From a checkpoint of a small transformer trained on Wikipedia: 39.8M parameters.
Each number is 128 + 32 x the weight over its row's rms, rounded and kept within 0 to 255. Layers, rows and columns count from 0. Numbers have three digits each. The size before them is the row's rms in percent of the matrix's.

# layer 7 attention output, 448x640, rms 0.0381, rows 43-130, columns 480-639
089:124146114108122218111143130106147119125103111131112160156169157152085133100134136149138133169107186149123136130149101088123104112129133147118098171093151122131111108124108154151177128179181154163113140144100136154124152106125165145111143145168154138103118112110129119157060142111134138127200112160136144125138061130140136081149100117157134138107117120123047106118130109149099079132199127106096185073129131073123129126173145156202074160132158091159157115189147108183133140141162172
088:156117116102162120210134124137101093185143171124117153133142091134123137106084155099122141116147110121134152139099099154136175172078127142090103139147138125091093156096167146159091139116106143158135136126166113108125185117131135104157134104143163131136129087181107150152123081163118076119173126184147141168093122101155088135144220082125073146133164109150115170122149092129102140106162094141135103138132098121084105129113176103144104159085070086215104110112102073103127176146108134
095:093119122188152109133147206133122119059148137090138131136121174119094132077149115110165187103100108141141138115130111130179157100140049141132150055116107139109139173114144078171112145064134090182149133184161068162129092108113095061093100146089073074160155136131099123067140086185113111142147138138149131141111105189080162162193157127116077180123137153114114069100075184081172137127108160115151172170161126100102157160094141076098113146127101150146131152110174064147123142135117122
107:088136137099166070145124134127110123097137095164082096145122144069148141112149096163133137103108153109102093180169157134135134135106174062133113092116092106106117081123167176062122117096106129095095130060097110107207127162106125140122096096103154071128099120154113113128125141077126111134126094143099138136114142155125108110172096094097102101179084176103158116154133115137118082130110112171104106106119110119095165150170123121149145098124076094098131110121141151111135116103139087
105:130148135153145101129147203110146176057069054154168086195158117108091150175201122135167192153129181124112130092174110149141127100115150116121131142083062098145135187130159091158167168197118161152139126128137168130169160141135145179116051069125174127119096127134125175100163136125118090114140112154146089086080128146102107112210152116105073123112152127129113158124067130141094129165193176180132100141164128158089164118169131121151119109147150168110124120152133161018115140082091125
090:151194059080115152132158128169093114192113122168172101133198138151091147137138148144162110195147055124127173067121083125095118130141071155146140092153114154167141172087073111075124127127145143147132176083145112044114137076096106122113091120117099115094147117166150115140137097121159126128154135088092129120113112120113083148153149167090128146152160125193113109115142149176130197155129107120144139045126090103110124127166145102070120109121162110129099145154198144111129114226109101
106:088100109102100116150156129103192133135122142200142167113096149110056209142130140114146107188136111109148116111139138145107131173156063103107130157114130151128129157139100102115108107064132151136139123109128089125106100151138108124137128140129115098135176135161130083158138115161097138110220105105101131104156141139144130174156095124160161113108116118187145148092133122168107152150170146095121154107090153114098090149107091152065136129139168161099164086125067141148126162142126127
083:094121128149184130134090117125167118158133141112108142140099125116157104115129169143049146137138111139104132061164127181102167161099065189125149123159117134105107154105139107140134178153146095134117142144102153130105131062107119138149088082149143123146185110166091141133169110128125099162125174083114163134133163103106147088137110114172188112134085165114130132134129148099156133117073115078131151185099136093098117189116112142074167150112137155151128174143186123174153090131121084
121:143144155077175090119085095094103165144117222147138193091079151084173135124168116143147167120125087093126118108117115190109099101107134094128102075186137091136102132153119141138121147077165207122142101124086156138120118117116134158074091096152094051122097103141082114108076121175138128145113163169116141117126105125144148164116171114063151127159115158183077226106148135094177130117108083176119125139111139084089132106119151126085160166137110089130108112113149153093163150132125148
097:130141143097098123099111131130124111130087122104119116145162162111092167150129148128090088138116111115126123164080153175160154145121094100142129111117134111127123112146108091163103114103089124150147116134144100142163070100153106131117156109121140090114185158150135121136126109119141130099094080156106131113147172099104116101124127103130067184162080137128135082123117163117159129116087166150142181178185158150145138118124119100120135076126088120120098112085202106129103179093088057
090:085164152106147139130147094108155112177087118201156131112177120134108183124173077132147112096156063116150110137118172129131137147168128080125186150185114129189128123077085131148169126104147161128088108128082143180093132157107083110133103142161103185142078089164135107179133149134115144127147154143114088077103125068103122145101074156135133125104135125181162130138130132158156163136170127039091122075056130136104075122127115112078142136116168154098088094124131105176183137149136100
085:142124082138085129141118088167147100102135123087185138109112114123207063154124114137142096149113158126160113152118140169117160111137101085081108093135164134086110106133162155083161116131050186115129078091171088186097092168111096120107120132090139113153176127145095136139147107128140093093165174147104135125141087064186110158130085080137114157102086133158127099099133123109103109069148157112091116171124169102138117090179096111181120179131108121152159107115148113101133143138099087
093:166130087129095108093155133166117140112129164115208144131100097096163133127083106073140109091147154146118127198148131067089122119178177154158067083082132142147134137138139115142179082122166139113126116126110114117167150122104132126113126139105126172159161134138156172151128139143171163127095130120121123148130043144128152184093081127136102185114110084080149095095166093040107073103104147175110105137094153201150106108172140149203120105145169096075124128135145116087126107120126077
095:136134218117161153111131027161129133139099181121099109134122155126124141127190152106143120116165115143124083134108166167204092176169120135128127132167121090125156096152143096135121151129165122082075068104130149068136114135141118112184147114078132166197118163104152137210154176146071163132135120189132134089132118130109112140159111119098111173142087137147129127151067197209119105247152143130130125148139115180145127144126054137120099143115147126113149133176157119193057125105157085
104:107154094139126129138102172122154140120132155107122114186183124130085092111216106144169191101127078135120115097160120119131113055153142084154164080149153123107121164113103136087131104109141132100142088073122142125106169168070108156104115148114172069128092136172116113121112123121139145095064147103157124161097148119083153098168141084127125104097132140130115152136162082102147120087129111110151117102159166125104096137064107079114165159121121123113076100054159081108093081155138107
097:093155112200073136108171139216053137088185142139110127146112110191128107173133141135159189169122121149134172143133133078123151112124145079138101114093124133157118138167132160090160133140102109115143171093098150096090121134134175138108169116167174130110128138109120135142094135128179140111145076118184121126121073128078175070144168092120140110146174134180173082071124129154149142139148131114166168110122151112098128119115138118118098149112140121180135093142101119160088169141174176
078:192122110116206126108103164099126110094190148140053123166162151081087135088145143088071111197146099166137197126079089170110159166152116127148115111175179182107148158066130100138119128073117115199161126180185085111137133131145132142182104113091121118131168102152156185132177060157079070086086153116156111100105110104164120107134135110183107085135172122147131096094186111101134113131126130076099102163136124143090176131125156110160137158138140152118114143121105137053106127120070080
121:134127103161139094157172201118114110111174147074173222145191076151175112131124140161150115132169096089115127121145119155134093104086162125087116102120132106140114134108166158178135190134129118152119127146118166173106190122150138174105108116152146136140097113117085144105103128173093107152104137134172138078098147118107167099127164080132121135073129152143158117174158103075206102150173129102111120113099134080118058071137078128101137189152124115182119100150156135126113122131095195
086:106157127117157089108143122117190084167194158095102105152146104133081167118140148111092145082100113177081163144070102070101147158179089200115124141070202216137151122079132125106175086092149132169155101145162066106099090103125124065157182114081059144151159148153208095121125086175186138157072119144143109110120150149186152154063169108119134119114188082194137137091164161091174160085137165155103147142107077141184070119098102095155149113153118178113098114126133155090150181103091111
085:113133113104097133145146097075124155186186121127145096092106089114155105114149108152144156116097096147129112115140134108079108104090156146081099151139085098127119130137119139150080096156158120133121106127143147149122151152111177159104116137164189148119095104070075120136067130128098113138121137149152157173123116113136108104164153080067078190129126168075104144106139115150138127132083099118115149109113123102106134135228164078110068136153089136174079106090128143102162151107162123
111:148143173061137092120100108180165113110168151141099091166123136121144092098121148186098116162088106109130104144134142103125117143093110139111148117114142121135140101104143137122121089134148113123140128126167123111132183123120116120151149132074082178123141149158148115109095116142103164135103155129131151139124097104092125095113124129108167127126124146149112071149128137180166152172115140103171104123114105121201170090101144131139159132084140136052119140075110113126125113066133136
080:136069181108140142073120150126105148063146130124103160036154083085132127176148087108140121095092107114148117113126123143146108093143135167098111134096111119161113120154150092114125155157162137135151100119146147143123143118115156162147121089131142107119101147114090079144106133148116139156085124098134063162118121081116100133181170102095154142149155143132114137166151125101144080082118127177144158156115144099175110109140167087054132055082100115116075096098132108048116127143082090
081:155120156079093141119144106144123120144135133137128092124102119135121090150196138118127168119119099072118095139092183181172112100156117134139098113116069080164171155121155133143145145136180135084111108148094166078111102175155146161107086119115147018194133167074193100123153175144074135139066116160115121064131138149184165138142068126130177171066104179158114110124136135082135158153126106137123078129174118153162151119159103140135095145111111135093109130163154172098128102147098091
086:152077167150166138117113138118108117126146146111110116064182095089221104087128130125152131114129124083060106128160151162150084149098193180144208082093081122099134111098166157167121196139137095118163145152124125154114133125158075110068094117130101137130142089187139210104135180096133111151139126103107157132122118131147145095158161165216137051093109114108096182132129195121118131169086108130143068138167109159151107169100154128195149185122084155166143132123114101058157078110123161
112:169169103137096145192134112096104160162125135162121105091095114124141167094098141106112130152155135130174068171110180119115093159108163160185163150107101087150076081145139158148122093160067107072103145115130138120193118143106093168135143180132184156083136102127161166118095159060125140062190196150106183118212104166122081173144108163151164188131083146101087126198131095156049125121126089103110152095118143098117192120098163146169066173194145089131118155143141083147108115136183120
106:140124108137079161108127107145147123123147098140120145137140056111113155076063129102172160147149106122103107153107154150103099092099130126118117145189160092160126099114136176151146156155151133104125148134080181170179163162109111172096144102161199123133123082136115132144095101113119130089054184115141139134121147102157143113101142136130129126153148108097117150133151119125129142113093095123138108142142135160077137127125152077155124140204140118162069114124116115108079125145136074
099:174164123064097070151151053165035091144130143174124106145115146125112110171125136124095158178118118141138133167128162119173130136164064137144110180146142143152190108059122076105163104109091154101098112096154092123096124171115103120184193153176110175158126127129148124134152107139124143128129154125095152159184120148089163133063137119106130136125107106078131162101138201093138151123123122114065122141126118193161116158109168138156149115121110118156157135140107193095076134165106126
109:102190101164112143123150065073163090152120130146112123140131146120041185167156151150105121115176139158137160106064108134148120122150179093105131146102134170144180148171156074097131149142120189160144119121144138157113107132084182167104102065122129152109139107095153109122132101165114064161149157108164098132093160127111126152156133104116155136120177114129130126122127140132150147103142158128136171143108138117117111137134174092121141069123132114171124114148156137128125123092065161
106:100166098128038202189132148156157166132075170184101143081108123147098143093148115151059147147140134143109172145105135150128104200159139183147098126096159154094119153134154077145068091094091123146120183190145115131180098131181106124189093140072134225127156161151182154103188122089108105118148160102112136130172149164109141164093145153177141161155098125105098098177145151143126102126136095103098151126136113169200131149136130135127156114156110146169121129171121096124119077098110090
093:128138184196075134123122089126100198171150135177113129102161169154135092133142099118081157124122145144119137187086114069111161132148077111158121135126115142140129117103114141132172157140150163131144154115137134132143139147130155098164167122143110137160126096106147157134143142126152098147103076152121154079139129144149077124098089147072113147060081119141151152127150141116086104083202161133125126179078142160206127124205157149142128119154193088100134083112143109115170117162145092
112:160111126134115102124148148129122132072136128101138144172148146114120090169127167131169114126084127139086145164093164135122170118121080068145132154144179130085143116127147119117130094093103202117081104117124069105154149130111109116187118130080093099180119136176138132162154114171150131098158125165126145121145119177187105105179116086151156178133105091071135127138101154128108127108143144104089118139131121122119180123085141107127139136142034170166116143083106148117083131128113065
093:126123067124182068101155141123111103139120066057141147144130097093148160166115158124218153109148146134124139147147111119123151116110140134079127137125148122156155138126121133143132212095126162119154111128107151162114099134145129107101123110144111069136129156123144122112145137153148115132105133070103087140124146148131178074157147153096179092197149126152132162123081208130128135184128116129132173131128132122156147160136138123094096105109145119155108089126115139096124174129103110
101:159048104137120217180122154100097119134088119106115188131135103104047106091132120122142139195101105140116151140090080126140176172123102125173121075105149163105155114149123116128096110105164083131184170155167080108116127103128119079161132163067081133145148136110127100144145123181123107104106100151106177177114134098113171096126116157223115096110151069096086159162161143137147108135130070135142167168135153100054083151083109131131111163072087122160135141138113102117110118140135116
109:066140119144121121114118110085051118150181118106168129179143078120127082135106129127087118174168094077156113132080148189141122131125127123040143144132158100113103123133164147165160178125130182110120124137119170163121182172127137165131159075130119125135164159128119128135096117140095151123063132170181128107144095097095132175134135080076148116123145079171157134113132098093137116110147135122096124133143110083173142117171145132163087109150158126138139089149135140130123109145121135
111:137081148160170087132091083097104065166175162143069155107150098134183123113139118135131172081113144090125101080180112133126114141111139139119169118106163126108121135141119150184106128155124076142072177162100117162108145068132070097180107158124121165185161128168106124160147126134083142136130073137095118095159147137113132150143114117167117159110109125105144049168094124149092147088130136107125093137129152130151132175109096171131107112148128190116139166083105149130039078126125088
105:096147136082043175158132104133126186146084136200093111162131177116111143120131173135131142159126157141109117119172125127142156131160130126148103130119143147131148100159112153091183125134108157123100136138113122114102112125117111140104134115106112138109135101119143126147161128114111136114176133178074098186163161156115127149184135115140095153149110126130119141124127119170103127110121125119098189110188128098107220160127191125124121062084153095111134122154131124104092094072128115
080:152103112175146062106142160133056163099160184067177205135173120196119141173159130133183139105128127099108093109134102145117124108074188128067180149129124062173103134122137152145132169124172123123121141066110182138156175122126093164109139138223161031125109126134071113116071153129132116156203176159113155163105138160172079115112180146148105093111101119142146137089136116128105194088135118106181079122127089143090138157123156110095092167158102118145088139133116115164166171101125143
091:125169109118137119120098127141146134155158068132150082159144117132189102108123141134113047091098084115133140130154124142118090116117146194132119099139152145136119127116145096127134126146133101120158136096146157109133127132162132147124082117110128102118172155117109134126134136129115128120114098141149161161106122132046138129141135110074071127207154181101146117150103071159181140110134136156146164145169130107147132115169103063093111072092106050101120109082088097169144128128195132
109:144189124107128093135136124116143115113125147135135171140125093095073158134119075079098117125143109126121176139163113103119156141136127118100106175167075196114152122090114102117121114111108148143141073106141106129077097219173139133076119109099121156126150125167159153112150070139099049115073126102168152109118097114194186130094076113157137158115162123205081111071179061128128134114134117101136167158105156160102135120121104166173083174124156126129131131126121096135124148121127127
098:165073127135111102098142130122127116154175111149165109131093076142171107111108145118098122145121056147069140137153138160097145127135124146117169149147105150105128108115163117091117154083070060103143157101140135147111103156144081091174128131110093149205132154147128109081144135147095120152128086155133141080134090137154123160104071103146102172155104166152134101178160136174121073175115133124078163150169147107154166095146129193178082115114169147133181156170091113119106169141120158
104:180144166122090123162160098130144173150147119152085141150119190094064161157108125143091133149136089113091116125097140155180184149170057076155136146178164134173175148140117089126138064083193134111104133106112066130125124086067105152127066133134118106161127136126125063178116083176098128087113133128127111090108133148116069144141092121202084111128124072155149118137146141087061097178088140128128142153131137108121121194146163079105138127117088150089120139087122113113092073121093145
090:170096091101154166109189178127196116134077139096093131094140127111112124108131121117101155219154094090137122104120115157111096132079117066066152196181123116184137125109070137149144164139168157163118103075122098127136200161069129183124129156151123077123147096159116105168099132131064091107114190122119148110117085054144094138135051118123092134121133154096085159143156125147083114084084121092071091179088121152069138111190186120159192173131127099150129134152102157070148084135127144
099:148115133151181070154080161109084192147160107094095140145108137124152115105093110090167084105153124191068152107145132126073148148124107117113145141133110187087172128131102167121133182147117110159111075141162085134152149108085061150112155176150107163143147125133144143163147123153139103147182181114132166182140166127139089085214098091129116127095182092131106104129089135188110104118107129090080107092104097116078182154087127130168143114119130150170153132121146096099106139128114173
117:119088173123118137121117135149132102162133105136154097162159095122119118151186142142106130102090128133131121092158111141135150127092142138087152149129079104126130116117135134127138158125116135137090129101108117112134144130140093139142168108163139095164134128152104118087151094115071100112167065163090100188128162105084136114160152130143116152127101094183142107163109155207159123116180128085134122122184110109114133176152140116140118097116081201176145091117167121099106101077092059
106:079152130136113118155128139106074133112090112132121096101108158148127107144150107138113135093108195125073100110125124104200093096146109091174128119161094125113109100151078179074127096166142170110109121085078099104149177146083145138114135139166185100169119099105110115168089150103141173160134185108156114145112129158140099092104099113146107131152123054089134215121147073150099153114149166119204138093108123175098137143105046199144104180178104149090121117101135122125138136122190128
126:132138098120102171152146132121127147176083091109067109128135167109069159173143168095129124129109099117078120079156111177102101123116143085113166100136146129125127109149137096076113142092167124122147140085132130148092131129120100126154124143154086121112109150151089086129137139167077129186150111136123141109122112081109123127147146132117115140101106127125126131164107141134117144204075128139093114158159150149153100157134135135133147172140162102100148110126080141115108121147123141
110:145165145137153153094127090136123135115089130180113194127147120113149116116138057136137143146170157137098125128120130177139146110174122097172131156133130139141092136137153122104143082175129117127125157090145123076140152149097215161169161104111189113167117128130147091138085118092090135123132109099183108048097128112163146111080114144154110108124196143123175126133127090127117078151095151143127150158102121114096093133161074117123131123119137150144139064165072152147094146153129119
091:143094118114083110153117140154110132134115156184168158137118151160152147204166175115188141120131124135120101143095144095178174116173084080182132091118140163126161080122129099067148096044119126108170129107126020106126056176155085087204133138057112136151109150110166122124164110189076138097164118157064144132168123155138130151094153142144156140094108141223094129111153110130140147118124049123090063060083063107086099108083088098143152104136139170165127106142162109125193111108146131
090:123098149117146135102125137128143055108152131082196133141138155159128119155181135111099105119087129140166138109160134136091134162144115111120120132108141146135138152114097108081129102143138135129131126082086135090106064125108147147174144118139123116123149172160137139190114140148157129111126096106126148107159147102108137091122191092074159182094125186089139079144105119140158130112137107128088177106158145111094155118121168191154101118122135120183140187104109123122078128149088133
096:119118144090126073150157174116151144146139107160107101135104176112106159144122173139117117115108134103092122200083168133146154133135165159164151087125128119128139081154147146110143116144103131097125159181110122146181019122124087126107081110156123131095146146209173155086133131133134139151074088071068124089175189102172163114103097108134173113058088193103172105159066137058152127102091082153104124122150119097156172172169133138118168101108105126130157169131107174052112128129115156
091:117128091179108137119125170199119117113110088141132142172132127137068121149161181146106138158124100059180155118091085082089137149130139097112100049120132113152134165150120165148135151139127155168130122148123152138060070138160164083060105072151169100125137156138082115087156115130141123118123148138118135105140103136191150100101129127176137158115071120180128124120114129063195203052134091063133140137123118129165099146065084077100104152176177086125121119111208129078115149121068124
080:137117086172088138165127118142144121155105145132132132095114181180140019141077141140155111112128115124182122108103138177144151103111123165176096150182095093158100123187132135138097080169142068115106110132104176097114108139146166173107137098177164145091100116085097093094128107105165163096116126081101093132142136102206152066140113119118147127177153137111107197079143103149121181110128113136171144120136111115109129120128146146139124182155102098122084105108142158062140128131123139
094:133055119147077194146139132100116211100097122153125151138124141112079133152120134138127110139156079162219091071097151126155164105189067142157170075166130135123138122078104115147109152121145108117130104092153104172089143183123086093128071175090097157149101085122126103171154153140118128126171117217106128082129047118131106162177115094188020092129104157141078185084193130114134134177137121120130102119137137104171169199148110071140137153157150146131082143101126102092120144119120151
090:119136094101111112144142178164202145127104158198123197099087175152095165111144153130109150138184145173134139112160133121156149151131111107125137170120163150132108115166134084104138132104153149132130138136141121115121148193108136105163123119099104134117099092154171139167115136126078125126102149137143125145120104135088154165091108159106136119094170167100124077119139158171099168203194142100078100108081128106107222117135155113203098149116144140106122156157111138148080127116131138
101:135070123118150120138110114066153122155144132088174136097201125098198083122117120162161068123112170118157165099132087142116127052153097136177121127104137149119127157157135134140144133183127142162118154112088118080141109091151158179108084114151163081145159136089134101104161148127114116132159157137160113146113204121149129110158075129169153203141141103120108145148084157188059107135105153127138107118133090132101153157071110116157139148134137119110109124114130108121104073046140070
098:121170123206075129082142113124072140157129147129079146149095114181170098125091157132100080139102137136134159097188124097129134130102096120159144150127085158107125127101085129108086094121102110149105170121155053139176111116100094083128126146068129137067114153158137175082176101109118091108121072125095133096151158155175121156125140126151144147087103100113134141098154137154126168146085133184118111101153170153085124111133126164116157130173089108087139214144068130119138117120184067
096:104121125178125136097153097113078152148110121092105147171152107181143144169126118101191166114118128125111143104123113128189127102068154143054140171171110107062122138110149122190110187145144077146148146130132152136145196127131128088150166148136178103151122123105117144083122098132108085149087109135115136098134138133148090090106083135179162169151106070145130112146149167132133152121090097092155132123182141168101099170120117181142140137145167170076126112157145112160091131136117066
096:126140123133100097194123155127067067135121086131162095113099121131184094095057146117159139155123149112133160114129105099101128150135127158147100105099139168119131143108104105158137112115168106173126155189157091134132116117173135077104094122100093205115151062139154168129136089106133113104133041166120098163103131178192134096095065178155122129143170115135122108149145110157132118124126137146201129086116111145104108124137080194105138136109142131139046168128128178149127141139115111
108:112103117149140123127138113112091121127135114138129086125086130127167124128118180118045146095103124134136112144122151163147095153164093110166122161150153138151126108056099126105128082137099145100080153108103065102128143146129120123166137165090082151138115092160167122161136139037086142106138130117124146095168097138123094199120104137081089124093171159167100093075090139119057183142193125069112090160056130131132146162110151158085112105104167183122101169103074144107051129103093152
098:056128105145112141132182110145041074135096104136186119092104079162174150186173127167121154134119192110158123063181113135157194091108127123099108160073096111118123132151094085178142109184125103161177157126104112114147109116110144134148112113172200084105156136149104174162111140093085112147211113085106132092123174142119155143154125086158172116098091111180187098109165200180145146196101167085068224149116166149137119171177153171063141073158130132079185146151179145172161099088089155
103:143107179150123121094078175191134116132161176134067170111153109113138061130114061132122102068134169131145096165099146118100112069120147087133159150119088095123107142165120176151139170161160123133135109101135178146117150117098168156076116113170129136094096102110081135096109169109184131127138170155118140177126133136076093147102127146165142056125139158116107156092139109115074101093145142129081091095066127089058154093155191120124138130110148105131131103143170139054156067154191141
079:165141117131155130181084186120127134129124074106133127097084105126076149057103160154119167199113055096121166112140100089133126125105125148103136127170144105161129143103159169121095106090112114167149169165161141194102133114128124130083156079181099093160054124121076079064109143144102130136180173128154120158055033163199152098151133102150103179126149156097091151113158058162086056146145164139117157094032135100111032135095103107125162221137115113137064100111144108067114170094125155
093:105089186080214089132147181118145111110120119064134111086110142051132166118061167046151149105118127114110102148152152180158122144124167095088182150153121083126152098110132135135088176098149091091121164136154140150158183157124072137111102131091126152106055080134109143137140134095131108098128129144127141103145129091170143120159167150131124114117107104108107149149151133067173202151091078145117067124165106146141167110158162148167117141180120153123119107125098159099167118145103170
108:169084106161118097128158137183107083140149146131097177149161127181181106119149137138193161114146167155107137185127132087123114146160158153150065149110128170123183113142104084147139147166131131113134076135157119119121126133180156097125137144069128168123119131079162158126159130165129113166082103184090132163159071145120139152132207160152162123135137150132111133091084128145154161146167098106119136131151096100139111145102143140163112135145160102177151119185129137153145143152201103
115:112163114140130137142099132122119153106094109177178099153097117090123186141134159119083129180144154111161083151090177182111107127095166125107125119128059054164131151141126169165127168186107140100088072135076165124169104130123143160093133132148186119105113132089120149076124153129145129117161231111117158154142084122125066120144092138131152130177077129140123162125156146130116155103160131100098139124112118132120138124146145090115147179164177072113140142171188117100138140138104121
099:115071139147120098074091113125129076069153140092113084123160115104106100117147113126200089081108120129149181138136122110132100119163155141090165163094136140109150157084141128166112163095145123157115094197138115179108140144200111134087101102139099105135115171121154150124162149125160089137095142093175104104106123112109118134143136138159169120077163136173129081167091107186139106123197148063137086141128121119139162109125136120204104164122098178139120114122096128103155129105129114
090:208117084171201071075149151084139136104128118099116147114172143163070135105068104113159078106109109144137148149083148101135141115172118148168085154090103141149170111121134115162114165115102088117131126114127123124137142136118142142160174145145169165118108153121133125170135126148163135118076082129141121111159137139102120096148107187137144087098168119089126095108149165087123163139081129174157139129138123222162124129090125087116086105124146097098083145085114115195102124143148046
090:146148133204136110131173111099054131083152129121143118125124101123131117176177142091187123092178156088095065103180140159155114116089162127069140183153105058125095099149149170167138171174144099096131131151126164223167131167165140151098094063169154084114083169142065134123086162099098157160117101112100149108105139119154154095144145129149087055153136079121138144132126160161085162190185099146133091088159106141127118161118093170112115120081125125108130140145104164113129126119121165
094:133122154161147171117126144140100119085116104117173149159148133107177092114126143114134170173091139111115171090106079151076156149148109167162155106097164135154087192152124088144111094155142115167122219175128151093158149099172182136120130137118149101144175145120187143175154132125130080099159155124151156076101156130125120082155205099160108134193149149078119117152101117213115138191207121097130152201171101098126174125120093158185104157123138105149157105188100120116101134095111197
093:178182073116164117175084091152156132167086091131123108122134117125102143135098147148129071137172133164157130144135117178064076163143125092129097167098107095124129162120159064138106089134128126133096089095126162089173048136203109122115093126108163149128136217163128106097184125053143126084089124147113148165169110141108092139119130152171171107128113156190125124142097104158132129142143077114093128114156141099062139157104162051083164141103169107090144093129129163125131107133139088
097:088160151168138105105151109203109075186153091126114087125102121130110126151128163122060116106122065088164149132142144057088184181090103111110178092120160138134142114129113151105160193078141154123125151160120115158117082071093048054064138121124092132113115117131152147094175136209154117095135091128056112110172101100093161120085158111132082105111096073130100153092067149167140116111070077156137125129137131135108119113109157102143176115124094117166172136145099150116149215089149128
119:141158150089140148211119116177165115119107140174090139136141186166121125088143120173117090158141110156177105132155135145117095141154133145182080112111139127135140145079126068132091108094097107139103113103143121102130150142120104138132113173065108147140123143141165124132153097104118141077122148137142146118098144094111157141136116094073062125148135206115150131155085146115126076110120185164161086160152163110144152125137105126141134132113122114090137101127058127084109173076102172
100:120204132070168191124042091102090077135085127098131109137145104074119080085086146159116094115121157134103127147126109140102130152083153124074115161126073116146110140095140133158108175128119134133136129175103140119160134122181150091177157063114144102164129156081126169135107178116132126162113065137138117123095080122140146100119166166145094157179130127117091112151176080136115064123109139110158199102150095162134045130123109165146077114088171109151179121164161132138141152122126122
133:119169148142160176107133102076192083087140149128118120158150090116111134154091109099104082130137131101120186095099068146103134153093138092145091122154168149094138167133137089147129080108140170177145163135183105113121122093158156106129124117140093151107176110083153119128154079151101083114132147111149138140110142162152135072163128100119127126149152129115111114121119132136124121128116137176171155169135158134111111128141090097114096159116145095133077100146146152118129166115133150
088:158075155121116167131081103178101171113108175166150155118122147173147100084086105138134142175154162095154136066119110111102110134112184143107109123117153134123101147127103122139154149127096143162158134117164139106133138100093199127103159086173117153097162080085105134094071129126173149117154098138150130172090132132155108065156117112110075123188117108096169126097152142134159105148115167124168129129124093133118121108104099112092165169162136069135104099126160075125120153084113161
104:105144142151095085133152136166125123143118113074180132115099120159142102182100113113140142108123086132130170142123129078096126175163125134132124086141158180148157122077117123116124092084125194125147168129142073123090087158143108106103169121111093150135169098161193158122158117137138117114119140138142120115090118091217190120126137163082085151174154093160117152071104141106109124129132131120167131138136145155076080098122090134133118179095138150165077099124145170164124201142117057
098:153101131184071198096139090170122118139136156134178154179138179183142134158160173121112127165111124148104127138136127105094108104119179143125118105125125118115160127121181127153124204167129119111118084175127141138114084141161180097090107114105142188113132144107141186123162132141167119181104085073120138169143087107143087103156095184087104195134112129175108078148157086180184161137136066047161113114111119151155119120079123186123149116097152136101101090095192096181103173141109116
096:132160127157138121128157081139083166174167148152098103102067142128082119134123151131174142079153125083103100134110137145115136101106144128136180138109109119119177067122100145102113136145106139105121150126107117162196099139103088174104147163132144134131134126113161156149154145110114088127168062176078156151161113142112114142171162151158046150133107124120052123131126133162064119144081114124172141085164137175148132127092149090159134089106155149120149130182117123131112138111158104
087:120133130139121115085168146119180215168124125132146155095117137129163075159044091129129081102165080067119099157126154102122129149105183138109185148144107108157113077118161166132150156131085132126122141108103184151170162134125113190121159084187150111147149112144142130128117132131112126098106093056170179092111125105127127112147091103086121071191183143119095150137177083168115112083125153144152096140095117088127120194139104165174135121083182132132133085128127139174172177172166133
094:108100176153102126148119095096111120137174162145092154150126148175099104152129123154055153165116133133110157128154103123132152126067145134062101072132118123091086083141156104067091095110125126141147162118183102154192150090108087092125129156110162132088083125126090151072159101116100115158118132089107105173140123139116162088127187097100084116103097086129118125136119086094188141144121116130156123125143124132094153096099076097137128116140120160158139140114179106144184146113168154
085:125100124145080127066172129139105183162115133190132168145118093146074119154079114131113106138139168134151121150139135141121142092107158087084134114136107122186089111135115124145138145160125183117124149104110162137137133131101167139132197136177144100112097132115117134102100085106119161159120096102132142137138069145147206097164077139137120080171139131152089165120122122151093127110122135195126158179116155105079120120155124127175116097098147087134148114199092110147123124164202131
110:118135087122133104171151080077152107167137130157137149165141149107134132157128173139142146163158105083135075090137145136166152097107147111142161156173117095186164130114105191106151130135105110099125095125111168145101089136120108173049114120215144084120134134086131099150112153139149144102065091152103092170169109144136155107102140089121108157063160147165094120115106108158080179133182127137061109126170138149127103098083135169180104175140127129155144130119109190092063129158167146
104:157142125149135146102154175175144154089128079151086111122093154103092164145155097075183156136133162121200104123150131155137111085157173202166102137141214062200135115146159148166153159164145141117063125181113216116112172175151161177141071068121122166137116087107116135163123154102105113085152100173075142090137060073144111172141112175161097096170085224071070140168126117152108102152172101084083071142150132224122150170151126127141128173126192141097116139194107213124120116149109132
102:099149143084123116132071087124158101160163117162076078130096118114205061099097102156096149129140091184126113185141165151088113140161133133161099123136131149146131086103163088075149128129087179102095092072120118093146124138107117110159162116081100184148141145153164161174127177125141139124120119129103125114174154119113179184108126155094101131114131133108121151139075129118120138071099115132097070116161138135077178120121179072121143086137147123113169156162137222077158133100143079
108:202152088084135162173127136098184170122105084164110112086086162137061166081171188118135109184142140129167163133114150085117132125203091099102113103101140160124150148147081080083206109098098168154132088123157117152094116134160093111113147175119097110142152156082128093121170111166175145093133168111161112154137108119123083211101105086107136218052136134176161118128134106113125097105119173116058127144105174127161154103156106119125134123152123175141136110091134142141143151151105119
101:121149117099156184134117105160107122173090143168142120075139130145127131087093153142084125110116068126089044144162190145190105083141115150082164175153111094105149099092133136177120181144159100060133067110113125158104152148113084141137164138150097123181120129130127108156103157149071180170143123156112184099192126148110166172070150185174112144151137105120114114147127122132151129142156097114146182123154145161196119115090086180167091091084184128139135169157127129178176119135167167
093:096136028063143126152158096073133087133144148126142109166081134132109095156196166090113116109127127145120110131137134178138091152118142141127167146159165136112096146105127135153117133145150110118112108148117141087115139143161134130125090145139133118162162116125131132185062169106115136133143133175103089160125137195121113163142109151144091172113102117105121150149183124102102083103116129148099143086150134128134138109077177118149096186159072140153138115118135131144193095102084153
088:105186117146198152126099097085126093155136148115118106165104156101136089119119158136083109086126138123117142081166115168119106115108164125103160143134123120126159146124121132137176182104075216144123118146126109122112155157141076160124035061127174117069133100157154175061166134114086050139130123085107073134102197106118144128158127122072151108141149105136137140133208157168196169125067155151105139084147127092143176120100154125179153055100112097120069079098150147144179150113086117